python train.py --n_head=4 --bias="none" --init_std_qkv=0.0644 --init_std_o=0.0 --init_std_up=0.0644 --optimizer="soap_variant" --batch_tokens=32768 --steps=2528
Each number is 128 + 24 x the weight over its row's rms, rounded and kept within 0 to 255. Layers, rows and columns count from 0. Numbers have three digits each. The size before them is the row's rms in percent of the matrix's.

# down: layer 7 MLP down (transposed), 512x128, rms 0.268, rows 313-337, columns 0-127
# up: layer 7 MLP up, 512x128, rms 0.246, rows 314-337, columns 0-127
down313 096:133104052137137098116154130162147126137157117140122139155129115082175138181123128146146167160113125126108123135145148149103175124117108129145124093083153105128113150177136139150140106121148148130137117166161127102135121073122090123144079112089148128121148126157121122096070087156118140130153138105149130125151141082116130127096116120131128132158135132112144116067138089105119107103118
up314 106:128106119110127104176134128084137146138152128124127125115127159111135134105113125128156105145078134142107112113141173135069123174084102117136137150103143146129191094185136102114145143095149126128169127156147146158082122143135178173185122135153085115137111109115138109156113119099147137094118111127122108151161161134100138110109135155095118100130128134120133120176136174112154131133107
down314 109:120153136178176096119099131140138134104145169125164170107122118132137121115101147127129136109150133103120105118113135143145155136148144088128141130078108129093103092069134155099121123085094122122147099083087117078119136135110160122179150106119172128099118111096154129100075096140139127118118138154127096129095132112130114075139131103138139160146117136116151139139121108100102122091080
up315 094:140149148089111122170129175093123116073099140093123158159089143113134101107156083163156119144103124121124128114120145109131115128111114104120191167134093124123153145123123092142127117137106137147137149123089144155149079151089122101100143114158116172162131128122166127163149130122131111149132128105133129086109103124102090129099126135167118147152121105092123149124101104075151111078139
down315 088:122122102131143090091117160127153118150177107109150134117127159142164137128142163102100152105080165120163109146125141145146133144087146151126141122086166164155124110143113132089178106120162141104146152142152138094117129164133083150109128167138124176089148111138120133125084130136160133186168140111131135157173170144107118132112102101140142135118157154099148100125140104128121139160120
up316 097:138120139136124107137121154089150102117112149101091094111186149160136121128170138107104162134090139175097122101121088174084152158111125136111140137079151142160131101091095151154120130106113155114104127092108140147130117132121130165124108119125131115116135091138149139105091144147151167111113123126149155132150154139157084135079184141180135089091089113132137129142118120147142109121116
down316 098:129092116134146141099150136141106148149150126104143107114136132118154111138111069131141145142180152125107084137155125122118110119117107130136130109140090155125152167123118105099101134123147146078118141144140132156194123115155111136102059120164135104109124159124099135101155140162165136105145135151153141190144093121091149110126109092079134090087125128141154095159151138110134131121168
up317 100:120092101157136151109139133120087140117101155142145119122128151118165101125091125113137154122103125097144097071149102163133116146107094093129148141159123159149156117113095158106142115172178134163152156118120114092115088111116135154119124168134107167133111167094111162183120130137144130096138091151113143156085177157116120142123153125142142139146125094127139067143138102129135152158134
down317 100:121151100075161113101147152132120109142111154114161121135123129171136075105157157092133175173150152131105123134120152117156126164155129138181171118120135122119089123149135122093151087138094122126132136114101118134095106147131083147129126156074154157113126171123115143133139181148134110114138134131113147125176097154155125133107154127141079122134153151164112174144159113140118122133094
up318 091:135086119104129089162085131157121144154132117119125113128150147146077117165102150093098118153110127114139109145143081110120126115121184109143117167182162111139110135118121128141132129110133124137129112138160113180094095165130125117129108137167143148151140144102145099112117162133150124092085137156164177092075136108103116112131141108065133117117142136134161139125166134120097107094158
down318 100:150140100135145145155137144097168136133124175099104114159115092117114106133105150105109108128133164173139106128125152110079101136127108109139154143163108126183123138103103137133077114126132127126141111190142159111130124149117124154108123120137125154192117127171096084132165074104178134129166171126119131166122113125142104110139104150189092140113124121150145139134117129131102133150114
up319 097:115117101137125143144113148097112143086132142150115144120160115125102161118108153105123168108124125071132126164125140098151137129109121074122139159141136091150162161135149161150146144118099151113128131120102163126112139145148122133144152107114137088079165092104112132105165108089122155100130104154106177139134122154025148140134150112106119124150164142117158111113099133134144139146100
down319 102:143144121109142081151139125145127123139141117150148151123128119113141135108187143150117128119150160161149127141154112115130126143108090149188147116110092165125063148059105129130122109137100085114103157148145111112145144147072102111172134093148119145116092145093148144121152126116140117155148107101130204097157126141141135155157128128131149145157087129116098109144152144148133141106108
up320 094:136113115170164163112104130123135182110128141085162110147133142156126109129132116124149123121099141138104130140166103111120101144122153147150096160153148145135137127163122105156117111073131140080133124129117129142125144103126103113076130142122163160163152216164126129114160152140133097100166162103133132117140106137127147141162161142104126140087157126123160148171076116124101125103153
down320 096:133100124131120126131138160099103161128081123111136074138162118156130111132104123135124157112163138117119195125131116104140115166122136114135121134115122110113091078170100164152122168144129080128169169062132154148151099109162112126168079145104145098120139160141100133123137092106164120118147097114120162120135114137111140135107129134094146098137113167102129149141108162156133089133146
up321 104:116193105133141120128111150144194094082114146097109150091159176139131127090118131111146090126097138144148117119130089144135116118152154083101132098138124130109120124132096118151148151098127116121173134122124100078135111099137141113124134140116130132150106167154123098151144160153104082135077122159116135132136130074063111148117093101091137142146107152113120154143156142146119123120141
down321 101:161143141100135127150136142156134137115131132144136164165134164094048141129127139126139088123132115146144088119128130141140109150151136151148126097124110140134116157150091106150159154085123132092075138126133097108117164106151140143139106132113130138145083107145049128139121142190138110143120153142102115163126158103130145072111116120085131098115137122151106091127173108118110115094115
up322 087:129135167139118139148156165115117182116145171087135093133135133198104121097159143104106135111136126154135097139175149116168165105109116155098128101101100107109087114155116119123149136090134087111145116148133137142139128138119113166128170160137094147130117132136092124168105153075131108115163132112149115120102137075148101168142150136118164131145140136151152124164124168129149114106120
down322 082:159096134114110120124131151115170141097124147103131175128159109166231116148120108128114130106138137117132130138079135101152143123161106114106101108097158121138146136144163095108157111119106106143128147134137118094148143138122163103116113110137172082138124125139076114135119131102119079110144133159095097134138140108137157123160129101186115096136115102157093154119152151109122098128142
up323 095:114159157124141131147103108108138125162116119125132156073169119144108078137107106103168139152138091107105103125139147146109138125141115138158180132122119120069186090155130084097130155107103121091159146132146144159116127117117143123113144134133132109126135108126095163132090105117127115086172150121122127171114180152158132124128134088085141124122072127153132143141075118100118128124139
down323 109:110107169098147138124140135103096116146136146142108131116123185155137104129139108102128129141172108128127156161135118134098114151109090121136143076118111151050145133121120144141130120128101165098126085112101137111135154087115135110132089126156131101143114093089126144092140102164159164082142115147136107092132095168090128120144071105112103156096094127133110110114137152108088129122117
up324 093:125156104090099135107126112176124173127117139144110117102168130132145128120133149105070145137139140138140160078152137144121149088092124131116089141100076132068116109103123125112110173087115145136132180105102148123127150167144116121098142108094106136165149125158162131116124131114081135142129083155147163107128113155115089152139078140134129132138112124154144095164116152128146104152116
down324 095:162110120139149134134140196131144112141124112170149113127137129136117175126154080106147108153159106110117122095097109124120133159108094111116131169127115107132064125088123096121093144128172139124122126114110122088103133161153111122149126149139140155139116097163137146172166101086162133175121114171121121144100102123124139192132154118155099100138110112156131147108100143129107143085139
up325 093:126136135158100171128119089154116064157137103126165138124131109111148122155130136171158118134083116117081139138105129123141118134109190106110123101090148171109102151151131114095096129112107154138107107108082095113130114096128154160133112139148128120106130157090109139089118117123145126146084156093133158133104127182171132149133124138087141154119109115126132120155143147132110196144123
down325 090:119155121151105144092155110129151166113093136153118092150120160122088087087120092141132151158111124141137113156125119122107121180124114121159137116117168161094120156135118145097143110150145049133136105119154146125126117152104104135117145112166121108173131138115118090117147139119090110115185130152138139115133157075139109148142154162196145129105112109115110112142125146134176119154140
up326 093:106114137136095122157141107145133130079101140114122092122091136109147133167118120168129162095145131091122106107131152123119155071111137080151096102121110134093108142136155170104200124112144106123149151143117116131128130136152152140129133095118168131122124151108152081134126117071132160120075098146116066162119122101096160129104142152098116126084112103128130107127095141134128110151119
down326 095:138135101123135167166115111104123115120099144125121121088119129160139089127170150098089104123149165131129137139148140149162094116170068116162153167100132115143110106154056096097142132127130151163103124157126110147161133163136128137124130100107110154107130142112134149101113146179098121157153160141136109096092117140131149101130143139181144151137099130152145111153140151173114092100134
up327 105:095164089113111084113126133129098125142136124127121121152136125132099132143097157111114118162137138121134142140140114146130164119126088101149149149110102130122140167135105127108131094136121165163084140125132140118085092156106103114123133091139105175147100149159114147116070146124110148158140136072151148101146113081124102137100145170111129139100081113151125131126073138116132098201163
down327 102:119103141117129147140135175176145092080144130118125099178128091144116146076130127147146118079151108151139109121135132142122133139103149130142103135113101145140100103113097137172144149155088134120073107093155175170148157134107154086149151117157155126104115139129111142139150146122106145132124161136097106103108098143172143181147120124114136091187116111119086121137127124118147107109108
up328 101:083100169109109135153143113175165102129122160074082119175115107105110142141140146137143151091106123125158097141148134129125107159099178128151102118145154127075146151106125084133146126154140133125119106112138150119124160135114141170095133126101125151134096140117112116124106120109156154156150081128125152081087121111117102105128152121154166101087108146144122100146130107120184156122150
down328 103:138146149171096110122124135178161144112142101124170156112105134157086161108126099109116150130191102111148133113140144144147107109140118107125145137161121121091106076110142144113100143111129124175131156087138159155124150175145162146145158122131141124165139141158119137115171099067165081126167133093110098164109119120147144147137135097122106103130136145117138107107102158140107132097119
up329 092:151131142142108149130150129093119143102090129118110109139132096178124149102130123133147125134136156093140102133145146150137143162144137135119172129113125139144143158149066163125130087137146177115128163062177131109123133114093127111069106111149142136138083164123137138084116121141159137111122164155134102114117103113123137151102091152128106135112155159100132113160090179148152159136168
down329 100:075121110133126163068138161152153130140137138122098115115161121131105101125078135163107120141131126112112120155143103134177137112135136152123138117087136130092128114102180111096115168109065076138159135138154102097116162113116120107120126134122168135118138157144086153138141110111134137142153114147167133173130105096133146145133113102087119122154118121166105083117159114149116165167149
up330 092:084125156122104130149150116141108139138126143155129117129146131160106106155104128134149129144088152127149096132112103078120118104165122153104113152121079118110107171187130174124111136141113142134134108118155129101079079168084087127220123151154116130134107087118120117127133130151118104141148135157143146128080113152119140124104129131122144092112143084139128145180118140131109144147105
down330 105:147116117127110126118153126104106134077119115178139141126077107111083063101156140151108152113133157136124129153168148158141117109104104123075142107129109137150100123150089160131174089119104113134170161131146114095107110105114137120143110134113110153119099143112070108129138119176129130147137121090152131095133110114102156086149123129126120109110137156141130161134119101087080155096136
up331 099:130128141146089109124120142150129130064091143152106134128127153140143110123140126129138112147121139073106088109148143100129117145161134139161135151078095158108094124135131157071140123108118088139155106108142135140080152121134150137150154096156125101101153107108112148143115139147156121099187095166145123143127070105150188110113124153157140126125107083149103112160122156125118133163129
down331 100:138087119145131081157110116099151110164146163085139129140163113103141120151104125133130150111151129104155161060123111133150108107101158125128150161104126115137081100076159117143131180100133104112149125103142149151099106136129098143131101137120132130102157103107147086123142097128155132163144140141121078161137090153126116135136148093174130120092106160127165133124158144147166092144127
up332 099:120113114150150099175112141126180158137148139122115113102144098131146150140150102143123142154126141125124157080150093125147128166118075097153199148141085116123081153129123115124144132157150137130162117105095098159113132123123122136103147121130086100111098132158140101115116140133128137109112099144082172129162120150134126160120133110138088134119105104145134092107124131177196137155161
down332 105:147146140132138113145103131157126143096131137091123107108089129082114103102129178096129110124150166146090155108106109124112122155170149118093144089127108110113133154107152155090137090118151152128122140108138065109142100096103118136076159115139111160111106124128089107138091091139156125092124083155136114170134139142099140157107126096122151104129114116129090184179127142136133131111125
up333 102:152090141085127135109112168105112115123132121124118124129095140163124138086152164140155140154120089097101110140147122117116135097123129114148118154132130096085144164124082143170153140135116129091171142067152154127153097126135104154159114153133139110163111103145082134111119145092135160148149118127084164123145186122137109128137081107113126117117144127080147101076133094124113131166136
down333 098:190115155148070110186116138140135131159153114113137127152133092157111092144143151144125074101099136130096130136155140163106147133097144103116128122141129098102115124144141094123083154123125124170150141118119164140143153124143124167105132113111105108115130084140084192098137153141161146133107148080124124153096127077143113129101143125124163150137129131132156125130123163086089141121138
up334 105:116114124064071118120148112125153113153131146159100121150142130151148121177125131125116133109121132122141114117161162151132087210131137099123089137125145141125139166128095159125165075122125144114127172122102130120134128123159151117096147160213154146165090107154152126142164118133115158121142117148143134115116122123143129148172118079175144142125124143125127128122158128131107142096129
down334 108:114126119162159116130110162130109115094141107102099172123169149082139100142125151148127150073130128125178169114116157130174116100167146111155146141111140082149110137154152135128148191120128079136113102103124120122105138136132166119135113178155128150171104128106108142127125104149103164125141107132129175142102084123137097138099164130143072138155170136140130138126128158122140141132128
up335 099:153115159105148102163099129138112116156143153112101113121159124152107096141098153176139125117112132124059150094100111115120117168133110137134140142105124101122112131174106131131126158203116115123153156128123150143189121156119123163097145106151156119147142097151165165116150142128163130132172114157118121124110140115129130146136133129155157086103138092139160110112071173107123156122128
down335 102:157135152135107149118128096124093167101156121085087152127100141119123143156096104098116133135157127080173115088098114173150143162122128111114164130118147135150112149122096115115160100136120118150094126144112142119114145108160110107133141146133092105087160097158132119070111139119141141124136162151129112078164192100120122086092095112114146122138122128139122088127143089169112135114128
up336 107:131123099135122107131115162161131087140135119128125130141175167134124122131131107136114164115101117100125111106144146106079108130086133112091127121183108142109100098187125128108145165074090104112141178137106137114122135155140103134164115119123127111121131118159154157115083115133165128116126144108133129090167105120092093124126138117168080132117148169119143135181136110160122166154173
down336 108:064150088109095146133180116129116141099144141159135158141120126140164156156142182071119142163062113131132149123121144149155148137123108116153093111102104137112122118141095143157140091152163125136137134138162114125144105111146133138103113070103168136108126114119108114130138162151120136144151122157141127163150127142108110114157127093094126100091103108170081135109132079113126125147139
up337 090:169083146105113129111115110108167135128081087149135107182147117103153140103109136117109117173142108117105114106112149131163103156098107100121108137132129103113117112124131178108123098090141096162131125121109119125107111088143131135098115119138108117109107109071122141168145080114120128132111109118138127122086167146138048126126131142116094081147118112147129092131110167135180119116138
down337 092:102090083112162141164129126136126144159128125134146163187169113106152158117083108111157112129124128133121130157131139162110155127139110174112121115119106113149107090106129122112099092137120147159179085108118116106141202111152110085067137124098121097138161132141108110162127125125157167146109110121102183133142126106147134101140142115147113110117115126078155153129116134117121152132131